Weights of a small transformer language model: 2.94M parameters, tied embeddings.
Each number is 50 + 10 x the weight over its row's rms, rounded and kept within 0 to 99. Layers, rows and columns count from 0. The size before them is the row's rms in percent of the matrix's.

# up: layer 3 MLP up, 512x128, rms 0.111, rows 253-305, columns 0-63
# down: layer 3 MLP down (transposed), 512x128, rms 0.0749, rows 253-304, columns 0-63
up253 103:43 47 63 53 50 51 52 62 35 24 50 39 56 56 43 37 48 55 48 42 65 45 56 52 66 61 31 43 44 64 44 42 52 52 49 55 54 32 57 64 44 32 59 52 49 53 47 63 59 45 47 62 32 45 61 52 61 57 66 44 56 53 50 49
down253 110:43 55 39 50 40 43 46 38 60 77 41 47 70 43 48 51 52 26 48 45 72 62 54 59 53 59 60 63 52 70 36 39 48 43 46 37 51 64 61 43 45 42 55 40 61 42 53 44 49 44 43 55 49 65 52 43 40 30 53 47 37 49 63 39
up254 105:38 44 59 44 47 53 49 54 40 42 46 41 62 65 40 62 44 42 51 48 45 53 41 41 42 63 62 41 49 51 45 37 53 59 32 52 55 61 70 44 55 45 46 43 50 43 50 31 41 58 57 45 49 60 54 66 45 64 64 38 53 52 61 38
down254 114:64 66 36 56 32 64 69 51 75 54 62 38 44 51 47 52 57 35 55 49 56 37 57 53 46 57 61 59 58 63 55 48 55 60 48 41 36 39 69 72 71 48 62 48 40 49 52 34 51 68 54 56 66 59 33 44 56 52 54 53 44 43 40 33
up255 109:62 57 28 48 49 63 34 46 35 46 48 52 36 60 47 50 54 70 51 51 55 51 28 36 60 61 30 39 45 51 40 49 54 70 48 41 40 56 45 50 59 62 41 49 55 28 60 57 49 52 58 50 58 33 39 46 25 54 52 56 40 45 46 47
down255 101:45 44 37 43 40 54 62 54 49 50 62 48 49 46 49 45 44 57 55 48 66 61 69 63 51 54 39 34 55 38 54 47 57 47 39 51 44 58 43 50 52 48 61 48 63 68 51 72 27 47 35 45 33 46 47 33 26 61 73 61 60 59 44 51
up256 101:48 58 53 76 47 62 46 34 45 50 52 49 46 62 54 51 68 41 55 45 34 59 30 54 38 68 56 62 49 32 51 56 54 61 57 47 44 38 36 57 54 41 46 57 60 63 62 44 53 46 39 65 19 36 48 61 44 51 41 40 47 51 37 56
down256 094:39 59 50 27 49 38 50 45 50 36 65 36 46 67 48 38 58 56 34 24 65 39 58 50 33 67 46 58 50 56 49 52 59 41 49 27 62 45 38 65 37 58 57 36 45 39 55 41 59 52 57 51 50 47 50 53 53 51 61 63 53 41 49 63
up257 096:48 55 39 56 47 59 48 34 51 45 41 38 42 56 53 52 41 44 69 63 35 41 64 79 60 52 29 54 47 50 54 43 69 45 42 48 65 35 59 45 60 47 73 52 48 50 41 58 52 38 28 60 51 51 42 53 69 49 75 44 41 43 50 45
down257 100:47 43 52 59 34 37 53 39 47 60 44 64 51 36 57 46 43 51 50 49 42 51 57 37 62 60 60 59 35 59 44 55 42 44 45 52 50 64 44 53 37 60 38 37 52 45 63 61 59 50 69 66 62 39 46 42 62 37 49 30 45 36 39 50
up258 096:45 30 54 33 41 53 35 62 48 61 57 42 47 65 40 43 67 56 60 39 48 32 40 47 45 42 58 34 57 68 56 57 42 48 48 55 39 43 41 30 40 51 44 55 55 40 52 48 45 37 43 49 49 44 53 56 44 40 44 54 44 48 62 57
down258 097:41 25 39 46 41 59 54 31 42 41 42 65 69 60 54 45 39 51 37 47 41 40 58 56 67 51 58 70 46 61 50 34 45 29 54 37 48 63 58 32 36 36 45 60 46 46 52 50 58 63 47 45 53 51 60 52 53 44 64 52 57 41 43 43
up259 100:46 59 32 55 60 58 55 74 53 40 40 64 48 52 45 68 43 40 52 55 29 50 53 49 51 53 57 51 55 51 36 59 40 70 50 61 35 63 51 42 48 63 49 46 62 43 58 49 49 59 46 61 51 67 43 39 35 40 49 53 29 39 71 53
down259 100:44 51 51 41 27 43 56 61 52 51 49 47 53 51 60 30 54 33 55 45 31 47 45 38 45 51 60 37 57 61 50 59 54 45 58 42 51 55 25 45 59 54 40 40 33 63 54 66 54 40 29 46 43 58 67 57 47 52 51 54 45 54 75 51
up260 100:38 57 61 45 59 68 49 53 49 57 42 45 52 58 50 57 42 25 36 47 45 61 45 48 38 39 55 51 67 44 64 55 51 27 60 60 66 43 57 43 38 43 37 62 53 63 44 62 53 42 46 46 58 46 41 62 43 43 44 52 31 54 64 46
down260 089:41 42 45 48 53 43 53 34 49 33 46 46 45 43 55 59 58 56 44 41 36 40 50 79 38 47 37 53 43 53 43 50 60 62 37 42 30 54 44 62 52 34 38 46 59 62 43 39 37 44 52 56 47 57 55 60 53 65 65 57 55 53 41 62
up261 094:57 33 40 51 39 48 50 63 59 60 43 52 57 50 34 44 50 48 38 54 46 43 56 53 40 63 57 55 28 61 50 33 56 50 58 50 42 53 38 47 43 53 49 50 44 58 40 45 54 38 43 49 58 61 62 45 44 66 43 46 46 55 57 60
down261 086:43 69 35 77 62 32 44 41 44 41 43 55 40 50 43 47 50 65 44 49 56 51 54 43 36 59 32 37 69 68 41 67 55 34 60 40 60 46 46 59 65 46 56 36 56 46 66 43 58 43 57 47 43 52 44 64 47 23 42 45 48 60 40 53
up262 087:60 61 59 60 50 54 46 36 55 47 49 43 47 44 51 54 43 52 25 49 62 60 31 32 50 42 51 49 65 26 72 45 39 60 69 54 59 44 37 38 52 42 39 50 42 34 47 41 71 74 59 59 55 56 50 50 42 28 53 44 69 39 68 62
down262 083:48 37 51 47 50 56 67 50 49 50 64 55 55 52 45 47 50 54 37 60 37 37 63 69 50 47 60 44 29 57 48 22 44 44 42 47 56 51 46 50 37 48 38 49 56 56 73 40 44 41 46 50 70 42 51 51 49 68 62 43 43 50 45 54
up263 112:63 55 35 80 63 52 47 33 53 42 45 51 47 62 55 71 47 60 35 42 54 60 47 36 62 36 54 43 74 39 53 64 53 42 41 55 41 34 65 48 58 62 48 29 53 47 61 51 68 49 32 45 38 54 65 47 51 53 63 58 57 59 59 45
down263 099:46 52 48 44 53 37 43 48 37 41 46 54 74 51 49 42 42 35 48 45 58 60 37 52 36 53 50 64 42 56 45 47 42 45 69 35 37 56 46 53 54 57 49 35 57 43 49 74 58 56 64 57 61 44 44 45 70 39 37 57 39 44 61 42
up264 092:54 49 56 53 33 51 48 45 51 45 44 57 51 54 60 59 39 44 57 51 39 29 66 29 49 62 47 41 54 49 55 38 24 40 48 56 68 45 62 50 39 52 49 51 41 50 52 65 61 43 36 44 67 49 53 74 57 62 57 68 44 60 56 48
down264 096:48 54 65 58 62 54 47 58 63 45 40 57 46 49 58 58 51 51 50 40 70 34 45 55 64 47 40 40 48 39 60 79 48 55 38 49 60 57 51 56 49 33 55 54 50 45 60 34 50 56 62 41 51 55 47 58 48 42 38 51 47 65 36 51
up265 074:50 53 57 33 46 53 45 34 46 52 47 51 46 42 46 53 52 39 60 43 43 50 53 66 50 58 30 46 52 69 45 64 43 50 60 62 44 47 55 33 46 65 43 38 31 35 37 47 53 58 66 37 49 76 60 57 49 48 46 45 50 44 47 50
down265 084:55 47 50 61 48 58 52 48 52 61 51 52 39 45 45 62 59 54 39 46 32 60 40 57 66 45 46 50 42 36 72 37 59 36 45 38 56 49 60 45 50 53 57 41 44 42 36 55 36 41 46 60 56 29 44 58 43 60 53 50 60 37 57 46
up266 092:45 56 32 48 50 72 57 58 33 35 43 55 59 48 53 37 48 59 34 53 57 45 25 50 58 71 55 60 66 59 43 46 50 59 62 45 50 55 73 54 57 49 54 52 55 49 62 54 44 65 57 68 55 63 33 56 52 41 35 40 61 38 52 51
down266 095:38 20 54 45 49 50 44 59 53 72 44 57 52 48 47 46 63 53 42 50 32 57 36 53 62 58 40 46 36 40 48 37 45 60 54 50 56 55 45 50 34 79 47 48 58 49 61 33 55 56 68 47 52 42 62 58 54 71 57 44 50 76 50 43
up267 098:36 54 77 57 57 55 40 52 63 42 51 42 54 58 33 46 46 36 54 66 62 36 41 60 42 52 49 37 59 53 53 53 52 46 36 50 65 48 43 37 46 57 49 38 56 55 54 31 52 63 66 40 41 66 39 64 51 34 67 49 57 42 52 55
down267 099:35 51 36 62 60 57 53 31 48 54 33 39 62 32 56 49 47 62 59 38 50 43 49 55 60 61 42 56 47 28 43 48 60 72 56 55 57 27 60 59 38 32 59 64 53 46 47 54 61 55 43 63 68 53 46 41 48 57 57 62 51 56 53 48
up268 071:44 58 46 48 45 51 44 59 54 63 39 33 39 50 55 59 43 66 72 43 53 50 56 54 45 52 42 50 58 61 61 64 55 57 70 52 53 39 44 45 63 54 53 41 54 54 56 66 51 56 46 53 38 37 37 49 54 39 58 23 47 48 54 54
down268 065:71 40 54 44 52 56 51 43 48 47 56 75 49 44 58 44 66 34 38 32 39 57 45 48 49 38 41 66 66 68 32 32 51 57 42 42 45 65 42 61 54 40 62 54 49 31 48 60 50 58 42 54 35 56 51 42 38 62 60 38 37 42 60 49
up269 098:68 57 50 38 48 54 46 42 41 59 46 60 47 60 67 69 39 71 32 44 54 67 55 49 50 52 47 53 47 51 71 41 48 65 57 44 33 32 50 56 55 47 63 48 59 34 54 46 54 40 43 58 51 47 55 60 33 45 48 58 71 55 49 57
down269 090:45 53 24 45 60 35 43 41 46 60 37 58 52 61 45 47 44 68 49 45 46 66 39 42 50 32 47 46 54 77 48 42 41 44 38 73 55 44 57 45 35 49 52 53 62 62 49 62 60 55 42 42 61 45 44 61 68 50 40 62 48 48 39 45
up270 095:52 55 43 59 51 53 41 61 67 50 42 59 37 49 38 40 46 60 70 67 35 52 46 45 26 67 50 38 45 55 38 48 46 51 45 72 28 41 53 68 49 41 45 46 39 40 44 33 41 63 39 36 62 51 46 58 45 43 58 46 48 54 56 42
down270 092:29 67 34 40 35 45 37 42 37 51 40 49 42 36 57 62 29 67 47 61 38 57 63 56 45 63 49 41 46 45 38 51 79 52 32 48 50 47 52 48 60 39 36 52 59 39 67 58 56 36 45 49 49 49 49 59 37 45 53 50 55 50 46 49
up271 093:48 50 47 50 32 53 36 56 32 57 57 50 44 60 59 57 67 65 54 37 42 36 46 51 35 40 36 61 56 54 55 35 42 40 50 57 37 60 60 52 68 60 30 48 30 38 35 43 56 55 34 36 44 46 68 35 57 55 65 51 47 66 54 41
down271 089:53 53 51 56 40 45 51 51 73 45 66 75 39 65 52 40 69 47 47 54 36 63 49 50 41 50 43 49 41 53 43 39 62 53 39 57 52 57 71 63 43 49 51 51 47 65 65 51 47 44 45 47 54 36 54 44 36 53 54 58 51 55 60 51
up272 101:52 60 60 56 58 50 65 60 24 59 41 31 45 45 35 47 59 48 41 46 41 42 68 52 67 39 45 48 35 44 48 41 58 60 40 56 42 67 55 54 42 71 53 59 59 47 35 45 58 51 38 36 46 47 50 52 62 59 51 51 57 50 64 50
down272 100:58 66 62 48 52 46 43 59 35 47 41 76 53 59 51 48 52 42 50 71 59 59 60 37 60 40 62 56 65 48 49 37 39 47 66 31 43 64 41 42 35 45 40 49 60 47 56 57 53 56 34 63 53 54 66 71 46 45 60 61 43 49 56 57
up273 099:52 37 44 60 39 47 36 47 32 35 55 50 38 45 34 53 64 39 50 45 62 38 50 66 58 44 37 49 50 49 47 82 38 67 61 54 58 55 57 57 43 72 40 50 38 36 37 59 55 69 35 31 43 44 59 41 50 40 38 61 49 50 55 49
down273 091:56 42 64 30 43 47 49 53 53 65 41 46 62 45 41 57 37 63 47 55 53 57 48 37 45 47 47 65 47 62 48 50 66 36 42 57 30 49 56 57 53 56 58 65 47 40 38 42 49 51 54 54 65 62 42 44 53 49 41 43 55 45 41 34
up274 117:59 49 50 55 25 41 37 52 73 40 46 47 54 30 39 44 41 46 60 43 21 46 63 52 68 46 55 48 39 56 35 67 52 53 36 46 37 39 57 36 48 56 42 57 52 51 58 52 41 62 64 69 54 39 40 38 50 54 40 47 36 56 56 51
down274 111:57 65 54 49 55 63 50 68 48 35 49 61 65 53 41 39 37 45 64 55 43 29 55 36 61 35 64 57 64 47 44 39 59 48 50 47 55 46 31 55 58 44 33 60 45 59 52 58 42 47 41 66 49 42 67 59 63 42 42 29 60 29 59 51
up275 109:59 30 56 41 40 55 37 47 57 52 56 39 55 49 53 49 55 40 70 41 33 48 58 35 50 37 42 62 53 46 43 46 46 61 49 60 62 35 48 40 60 71 50 46 55 39 43 52 64 41 34 35 49 68 55 41 49 51 64 41 47 51 52 62
down275 113:48 51 66 36 62 37 42 59 49 49 55 63 25 44 53 47 45 58 65 42 53 51 42 62 44 54 58 40 61 45 55 51 53 40 41 53 38 47 59 50 59 51 35 43 55 35 66 57 39 45 58 43 43 67 37 55 49 53 44 45 65 67 42 49
up276 111:50 55 42 64 39 46 56 70 56 38 51 52 57 57 59 54 60 57 48 50 47 55 30 48 33 51 56 53 65 61 49 47 52 43 59 44 46 46 58 65 43 70 40 38 49 57 66 50 69 59 47 55 37 47 49 21 46 44 59 53 66 38 57 52
down276 109:60 36 55 61 31 35 39 56 62 49 31 47 52 44 47 56 62 64 44 54 34 29 68 49 45 45 37 50 46 48 53 66 62 57 64 54 46 45 48 60 48 51 60 57 45 46 45 30 63 54 43 43 50 42 55 37 39 40 40 74 56 77 51 44
up277 103:55 44 43 42 60 45 67 76 43 34 62 64 48 48 54 21 42 48 52 52 39 52 57 39 45 66 51 55 73 56 47 54 44 47 67 58 62 52 42 53 30 54 53 58 56 53 45 43 35 52 61 37 69 43 42 52 57 52 31 51 58 54 54 53
down277 094:49 73 51 51 40 53 53 42 49 46 33 36 50 45 45 60 51 33 44 48 50 59 33 47 65 57 67 41 19 46 53 38 57 56 35 41 46 46 52 47 53 48 39 44 58 68 45 39 52 57 60 70 46 43 73 54 55 55 58 53 58 40 38 38
up278 092:50 50 35 45 42 60 56 66 55 50 55 55 55 45 45 53 54 41 29 58 35 61 42 58 46 68 49 60 53 53 38 33 54 44 52 50 56 63 66 50 49 42 66 48 45 52 44 64 53 55 58 47 46 53 54 64 65 47 30 64 23 38 55 42
down278 095:39 57 30 40 53 40 59 48 49 37 43 55 55 39 38 46 56 42 52 47 49 46 53 45 51 52 37 41 46 54 30 53 58 58 36 53 47 50 64 44 48 45 62 40 41 54 48 66 44 53 67 49 27 68 42 53 55 62 53 58 59 49 36 56
up279 110:37 51 49 65 54 35 59 70 51 55 50 29 44 56 48 38 47 41 47 51 55 50 54 56 43 57 49 54 39 60 33 34 28 48 41 42 50 52 44 50 35 60 45 55 42 54 35 36 57 43 23 50 48 39 62 61 47 40 35 46 68 63 51 36
down279 105:49 43 66 36 36 54 32 48 48 54 59 50 56 52 47 48 59 40 43 59 41 49 58 39 60 39 64 42 77 58 44 45 48 39 71 45 26 43 57 66 42 72 45 54 53 50 60 57 50 59 35 56 66 48 55 44 56 39 44 68 55 46 45 30
up280 082:40 55 33 38 65 45 51 49 44 46 55 47 42 63 43 38 52 45 64 42 55 64 44 44 53 63 41 54 67 61 49 49 32 57 48 42 73 44 62 69 44 49 67 59 57 50 55 60 69 60 60 50 66 51 50 49 35 35 34 54 52 41 59 63
down280 083:43 59 55 33 44 41 40 57 46 53 54 58 66 45 46 30 51 62 47 61 47 49 43 39 58 56 49 50 59 46 72 54 52 38 45 64 43 49 56 51 56 48 44 67 37 50 49 49 51 43 58 48 55 37 61 81 65 47 25 57 53 51 50 43
up281 100:47 50 40 39 42 63 40 46 54 50 49 63 50 48 65 56 49 48 44 56 42 56 52 43 50 45 56 36 57 48 51 60 46 55 46 62 48 49 68 49 65 38 44 41 43 48 56 42 77 73 47 35 43 65 65 57 40 41 45 57 50 28 50 34
down281 101:51 46 64 50 47 43 34 43 27 41 43 64 51 52 53 40 66 67 42 40 52 33 70 60 41 45 40 49 38 45 51 67 48 41 44 53 36 61 53 41 46 53 50 58 29 44 42 48 54 72 59 44 59 47 60 39 67 49 30 42 64 56 49 38
up282 097:62 28 43 60 48 50 40 48 60 47 66 52 49 37 66 37 58 50 49 62 46 46 57 70 48 36 61 45 51 53 49 31 63 70 49 54 43 55 37 31 54 67 43 49 36 52 58 53 54 50 30 41 57 29 37 49 65 50 50 38 60 47 47 47
down282 099:57 66 37 58 47 48 46 47 43 45 27 45 46 28 46 54 50 52 56 52 60 34 49 53 56 65 36 25 59 17 36 50 39 50 52 46 56 60 54 64 52 48 39 46 58 64 54 59 49 37 46 43 55 51 61 67 50 52 46 53 44 60 39 42
up283 096:41 69 45 65 58 58 58 33 69 38 48 34 61 49 55 89 54 43 62 51 49 51 49 49 45 43 42 55 54 60 31 62 54 47 51 53 47 49 49 49 52 44 42 53 61 51 37 44 53 52 46 51 38 70 40 46 51 54 42 35 37 41 38 50
down283 099:58 46 52 54 50 48 50 52 33 59 45 51 47 47 38 28 64 57 43 43 38 62 47 52 53 40 59 45 62 33 56 59 48 50 66 44 57 57 37 41 41 36 44 39 68 57 50 65 65 53 36 35 43 40 45 48 66 58 43 68 58 60 69 50
up284 097:27 54 44 49 39 54 64 45 58 58 53 66 44 50 51 19 50 50 36 52 66 56 58 47 55 56 50 62 42 65 31 51 55 50 47 63 45 69 48 35 54 47 55 68 62 35 49 46 57 58 35 37 45 53 30 49 38 65 45 54 33 37 41 40
down284 091:47 56 43 50 42 39 55 57 48 42 56 57 47 44 52 45 58 55 68 43 56 37 68 72 42 59 40 48 48 63 41 42 73 57 62 38 51 35 50 54 53 43 37 31 47 60 50 45 46 52 35 54 51 49 43 74 50 66 59 65 62 53 30 58
up285 104:46 53 70 38 30 60 66 38 40 63 50 53 50 58 61 31 63 43 43 49 50 39 42 55 45 59 35 54 40 65 59 35 56 48 67 41 57 59 55 60 53 57 47 64 60 53 46 51 42 42 34 38 44 48 43 76 59 61 54 53 39 50 43 51
down285 087:51 51 64 53 56 51 43 32 49 53 58 42 26 41 34 43 37 53 38 46 68 60 57 59 28 53 36 40 62 49 58 37 75 40 43 37 35 66 56 59 47 44 58 46 42 51 33 35 50 68 49 48 46 59 52 62 55 56 38 54 48 53 43 50
up286 090:58 35 51 53 42 58 51 39 37 46 42 41 42 40 49 48 32 52 39 32 52 62 64 56 37 44 65 53 44 66 54 30 54 55 54 42 63 59 50 45 62 37 34 46 47 46 57 56 47 70 41 44 45 52 56 46 30 51 67 44 47 50 40 67
down286 092:59 39 42 38 55 44 59 45 32 62 58 58 58 55 57 56 36 40 33 38 46 39 49 52 50 48 66 77 27 47 56 60 57 55 50 63 57 47 66 49 46 52 44 31 49 51 46 52 56 53 54 33 57 50 50 58 59 68 48 55 51 63 57 53
up287 087:49 62 44 55 41 46 44 34 58 51 40 32 41 67 22 55 42 49 41 36 52 47 47 54 65 61 50 55 40 26 57 51 62 51 57 54 54 55 52 60 59 52 55 31 44 60 57 62 60 37 49 42 40 38 71 63 55 57 45 59 37 33 56 59
down287 088:57 47 55 59 39 52 53 62 47 39 54 52 63 43 71 40 34 65 57 46 40 59 27 32 47 62 55 29 57 55 64 63 27 51 50 57 57 46 35 48 34 46 50 66 47 51 65 29 42 52 62 43 53 58 37 52 41 56 59 44 55 52 47 52
up288 102:49 57 39 71 57 40 46 51 53 52 50 48 41 53 41 46 55 50 44 56 53 56 54 53 66 56 39 31 53 70 47 57 58 51 59 49 60 69 61 68 48 47 47 65 44 52 54 53 55 51 56 51 43 57 58 52 59 46 48 36 53 40 57 53
down288 104:36 66 40 47 65 52 64 38 46 56 33 63 56 57 52 45 41 40 44 45 49 51 43 44 64 29 63 21 55 53 36 47 53 34 49 63 41 51 64 42 61 41 56 54 61 64 60 34 43 55 56 47 54 46 64 48 35 42 32 40 54 51 38 56
up289 104:56 36 56 47 46 39 40 66 64 36 51 48 42 51 70 47 53 72 59 43 43 47 46 33 40 36 68 54 63 41 49 43 49 50 50 54 55 61 30 54 46 53 50 69 47 53 45 54 54 48 66 55 42 41 54 53 58 47 38 40 46 45 52 64
down289 094:58 70 47 49 37 52 56 67 42 40 47 41 72 67 48 68 46 43 48 51 50 41 50 63 83 50 50 51 54 63 49 51 46 55 58 36 48 50 67 43 48 28 53 33 49 37 36 51 55 51 58 55 42 58 60 50 55 50 42 45 37 34 55 52
up290 133:40 60 31 54 42 59 49 44 62 41 45 41 39 53 30 55 54 56 73 51 47 40 53 42 37 63 18 48 40 56 46 51 61 44 53 46 44 46 54 67 54 52 56 54 44 43 54 45 54 53 58 64 42 62 59 51 50 47 60 47 43 33 56 55
down290 145:26 71 32 48 43 45 63 48 63 49 50 49 58 59 39 48 52 62 47 46 61 49 54 40 54 47 39 35 41 45 30 58 62 59 39 54 38 20 52 72 51 41 68 54 62 58 58 43 60 57 66 59 45 54 62 45 59 48 29 50 67 55 48 50
up291 095:52 63 46 65 51 50 48 35 53 61 52 46 44 45 26 62 55 55 49 22 51 61 43 45 55 48 32 54 50 56 54 64 45 34 32 49 42 52 49 48 64 60 48 63 63 53 47 68 39 53 51 50 47 45 46 42 54 42 69 49 49 34 63 48
down291 096:56 45 45 49 50 53 51 68 46 60 42 55 34 54 58 54 55 65 36 49 56 42 43 54 56 39 47 39 50 41 45 56 51 38 60 52 63 54 56 53 44 46 73 40 49 41 50 56 26 68 62 47 52 30 40 42 40 59 63 57 50 45 48 36
up292 105:49 47 55 42 33 46 50 62 41 40 44 63 59 66 46 34 71 47 72 38 42 45 41 64 42 33 43 57 35 40 54 50 46 41 56 58 54 48 44 44 37 71 38 52 60 56 36 43 72 50 62 33 38 40 61 55 53 53 48 49 44 46 72 58
down292 107:58 46 59 66 56 53 36 45 40 47 51 60 44 44 40 35 48 54 52 39 54 41 57 57 57 36 50 52 61 57 40 43 47 47 44 67 56 60 33 41 44 64 39 70 51 63 44 43 39 44 34 56 62 48 36 46 55 38 52 51 59 64 52 79
up293 108:70 55 46 61 55 61 57 67 37 40 59 49 65 57 51 62 68 63 38 38 51 63 49 51 40 54 42 55 58 40 58 46 30 60 36 30 51 69 48 41 59 49 64 37 41 39 56 51 57 34 58 54 53 68 59 51 67 38 38 45 43 47 43 62
down293 100:47 64 36 37 58 52 41 49 44 45 74 56 54 38 53 32 56 36 35 55 50 37 75 47 56 51 42 47 43 49 48 60 47 66 37 49 49 52 40 38 53 49 63 44 37 38 51 40 51 52 56 47 60 74 59 40 53 58 50 46 67 55 42 39
up294 098:36 52 47 37 43 35 54 57 44 30 54 51 57 69 54 43 53 63 61 44 49 33 40 51 45 64 58 65 66 45 48 36 31 58 64 53 43 31 51 57 33 55 46 56 45 49 53 60 45 40 37 38 61 52 48 50 63 29 58 69 56 54 58 63
down294 087:65 41 38 57 41 68 51 41 54 36 60 51 76 52 47 61 47 52 41 54 57 51 37 51 43 60 60 52 64 44 43 69 54 54 44 49 56 29 64 44 25 50 64 48 55 44 48 53 53 44 46 47 38 50 52 43 57 46 49 54 47 46 45 50
up295 093:56 41 48 38 34 55 40 49 45 68 50 61 49 49 65 38 42 46 57 40 42 41 52 70 55 46 47 46 49 69 50 26 40 66 59 56 26 41 45 39 58 49 56 63 56 45 54 28 69 39 62 60 68 71 47 62 53 57 29 47 49 53 51 50
down295 092:72 32 39 49 47 58 41 46 42 57 57 54 55 51 37 64 38 67 67 52 58 64 52 46 58 25 38 58 51 37 47 53 45 34 49 54 65 51 64 58 48 60 64 47 59 58 53 82 42 51 40 61 45 25 47 61 51 46 53 52 34 38 55 45
up296 099:68 61 39 60 47 61 47 57 43 57 48 45 43 42 31 33 42 38 58 59 59 67 49 43 52 39 50 48 64 43 48 44 48 69 56 52 45 77 62 46 57 46 18 56 52 33 56 57 45 45 35 61 50 55 32 64 53 54 52 61 61 50 64 73
down296 098:72 40 61 63 45 63 56 48 45 51 46 65 54 50 55 53 40 38 56 46 57 42 38 65 53 54 48 53 29 72 58 35 59 44 53 61 60 55 47 45 32 39 55 49 54 44 29 60 47 52 57 31 51 49 42 34 53 59 53 51 54 40 48 45
up297 111:52 58 59 50 52 52 42 47 59 31 59 35 41 39 63 44 37 53 71 54 40 59 59 57 52 38 57 27 42 32 74 43 69 57 53 52 52 64 60 53 56 45 26 51 56 51 70 46 51 39 59 50 46 38 49 52 48 42 50 37 51 52 37 66
down297 107:48 56 54 49 47 37 58 34 44 42 37 40 52 54 35 50 41 38 54 54 39 58 59 39 64 49 48 40 52 55 45 73 32 46 51 64 44 39 51 44 35 57 66 53 49 62 48 49 58 40 72 45 63 63 55 39 53 63 48 58 39 58 40 40
up298 103:57 52 38 54 42 53 27 45 48 74 28 53 48 47 46 57 52 44 52 50 44 66 50 55 58 62 37 80 37 43 53 43 67 55 55 45 48 52 58 59 59 45 50 46 47 59 40 62 54 55 42 58 49 40 51 51 63 49 56 50 58 56 35 54
down298 101:47 49 52 42 58 51 38 48 54 41 43 43 40 66 36 49 67 42 51 53 66 36 54 44 35 59 57 47 54 44 44 54 43 31 50 39 52 55 55 43 42 53 50 53 48 62 62 60 66 35 58 57 49 56 62 55 55 55 45 53 38 41 30 69
up299 095:46 54 44 45 61 47 57 48 45 45 49 52 38 41 57 47 60 46 48 53 42 45 62 57 45 33 52 54 58 50 67 73 65 50 56 33 27 54 57 42 39 63 54 45 37 53 55 57 48 58 49 31 44 37 42 78 55 66 47 50 41 47 41 36
down299 094:58 56 52 43 44 44 63 44 57 44 52 51 63 57 44 52 41 40 49 44 37 55 26 50 46 35 47 51 66 64 36 51 31 47 59 61 54 50 56 63 58 36 39 63 40 60 41 40 42 41 60 70 55 52 57 41 48 32 55 72 59 58 44 38
up300 103:43 55 48 44 49 50 56 66 56 44 58 50 34 60 66 60 44 68 44 54 39 52 47 47 50 52 37 39 70 51 43 69 68 31 49 27 54 51 46 54 44 51 56 37 39 50 53 61 53 70 46 39 52 45 52 52 35 73 27 52 41 62 42 37
down300 113:46 71 47 57 64 57 43 27 50 52 53 46 67 63 39 51 63 49 37 46 43 47 42 50 53 60 54 50 44 53 40 45 54 71 58 35 39 47 62 43 65 50 34 39 59 56 52 50 52 48 50 60 57 64 32 38 47 68 56 45 54 54 52 48
up301 103:63 49 54 57 51 41 44 39 68 54 51 41 46 53 52 51 59 26 36 41 51 56 63 51 51 45 40 38 64 59 52 58 50 43 47 41 45 44 79 44 40 63 63 51 47 31 41 42 47 61 38 64 53 56 50 53 52 62 53 47 36 50 72 55
down301 095:55 43 46 55 66 66 50 54 49 65 40 49 36 49 45 48 56 43 32 66 48 54 66 52 57 66 50 51 51 55 63 51 49 47 20 50 47 45 42 61 42 44 61 56 47 40 62 45 41 43 47 59 46 41 58 56 58 48 47 43 62 42 43 42
up302 084:49 44 46 38 52 57 57 57 54 33 59 40 65 53 23 56 37 64 53 58 43 39 58 62 56 51 46 25 48 40 46 51 52 66 49 64 38 64 47 45 61 59 39 62 54 53 67 38 54 60 64 49 45 44 55 46 40 34 58 46 61 48 44 49
down302 095:33 61 41 58 53 52 48 46 54 53 33 53 58 45 46 49 49 28 50 41 51 71 53 35 59 49 43 66 55 53 46 33 33 41 39 58 30 55 66 59 51 62 62 54 42 59 50 58 56 72 42 43 50 26 49 44 40 40 57 52 58 53 50 51
up303 081:61 42 48 68 41 42 59 62 26 52 41 41 41 49 36 65 49 47 46 50 33 39 35 65 45 53 47 62 53 34 67 57 62 40 54 41 49 41 36 52 55 41 46 53 44 56 65 47 52 54 57 53 47 52 41 57 57 53 50 47 30 53 50 51
down303 092:52 46 43 38 65 36 61 61 45 44 60 55 49 47 63 42 55 61 53 49 52 57 46 47 58 51 64 54 43 46 79 56 56 60 63 66 76 47 54 43 42 44 61 40 33 37 60 31 42 48 45 50 41 60 42 61 63 45 45 34 47 66 59 47
up304 092:52 75 61 44 41 51 52 39 40 41 65 51 43 33 43 54 48 61 45 56 46 49 52 55 41 45 38 60 51 35 73 35 45 51 45 54 37 42 57 37 62 40 55 61 55 47 59 57 41 56 39 50 63 35 54 55 38 49 45 50 48 33 49 42
down304 113:41 44 48 53 54 55 45 40 58 36 39 37 59 54 49 42 55 58 58 65 50 52 45 42 57 68 55 46 42 53 49 49 62 41 53 35 57 59 47 51 30 61 47 77 55 47 52 44 47 35 49 37 26 44 52 42 61 77 53 61 35 56 50 55
up305 111:47 57 55 45 43 58 60 50 53 60 62 38 58 50 38 38 51 35 66 58 51 50 41 59 53 43 29 50 44 60 44 57 44 53 65 32 57 48 77 56 68 58 56 52 55 45 50 62 62 55 35 42 48 44 52 70 50 35 38 35 59 64 57 55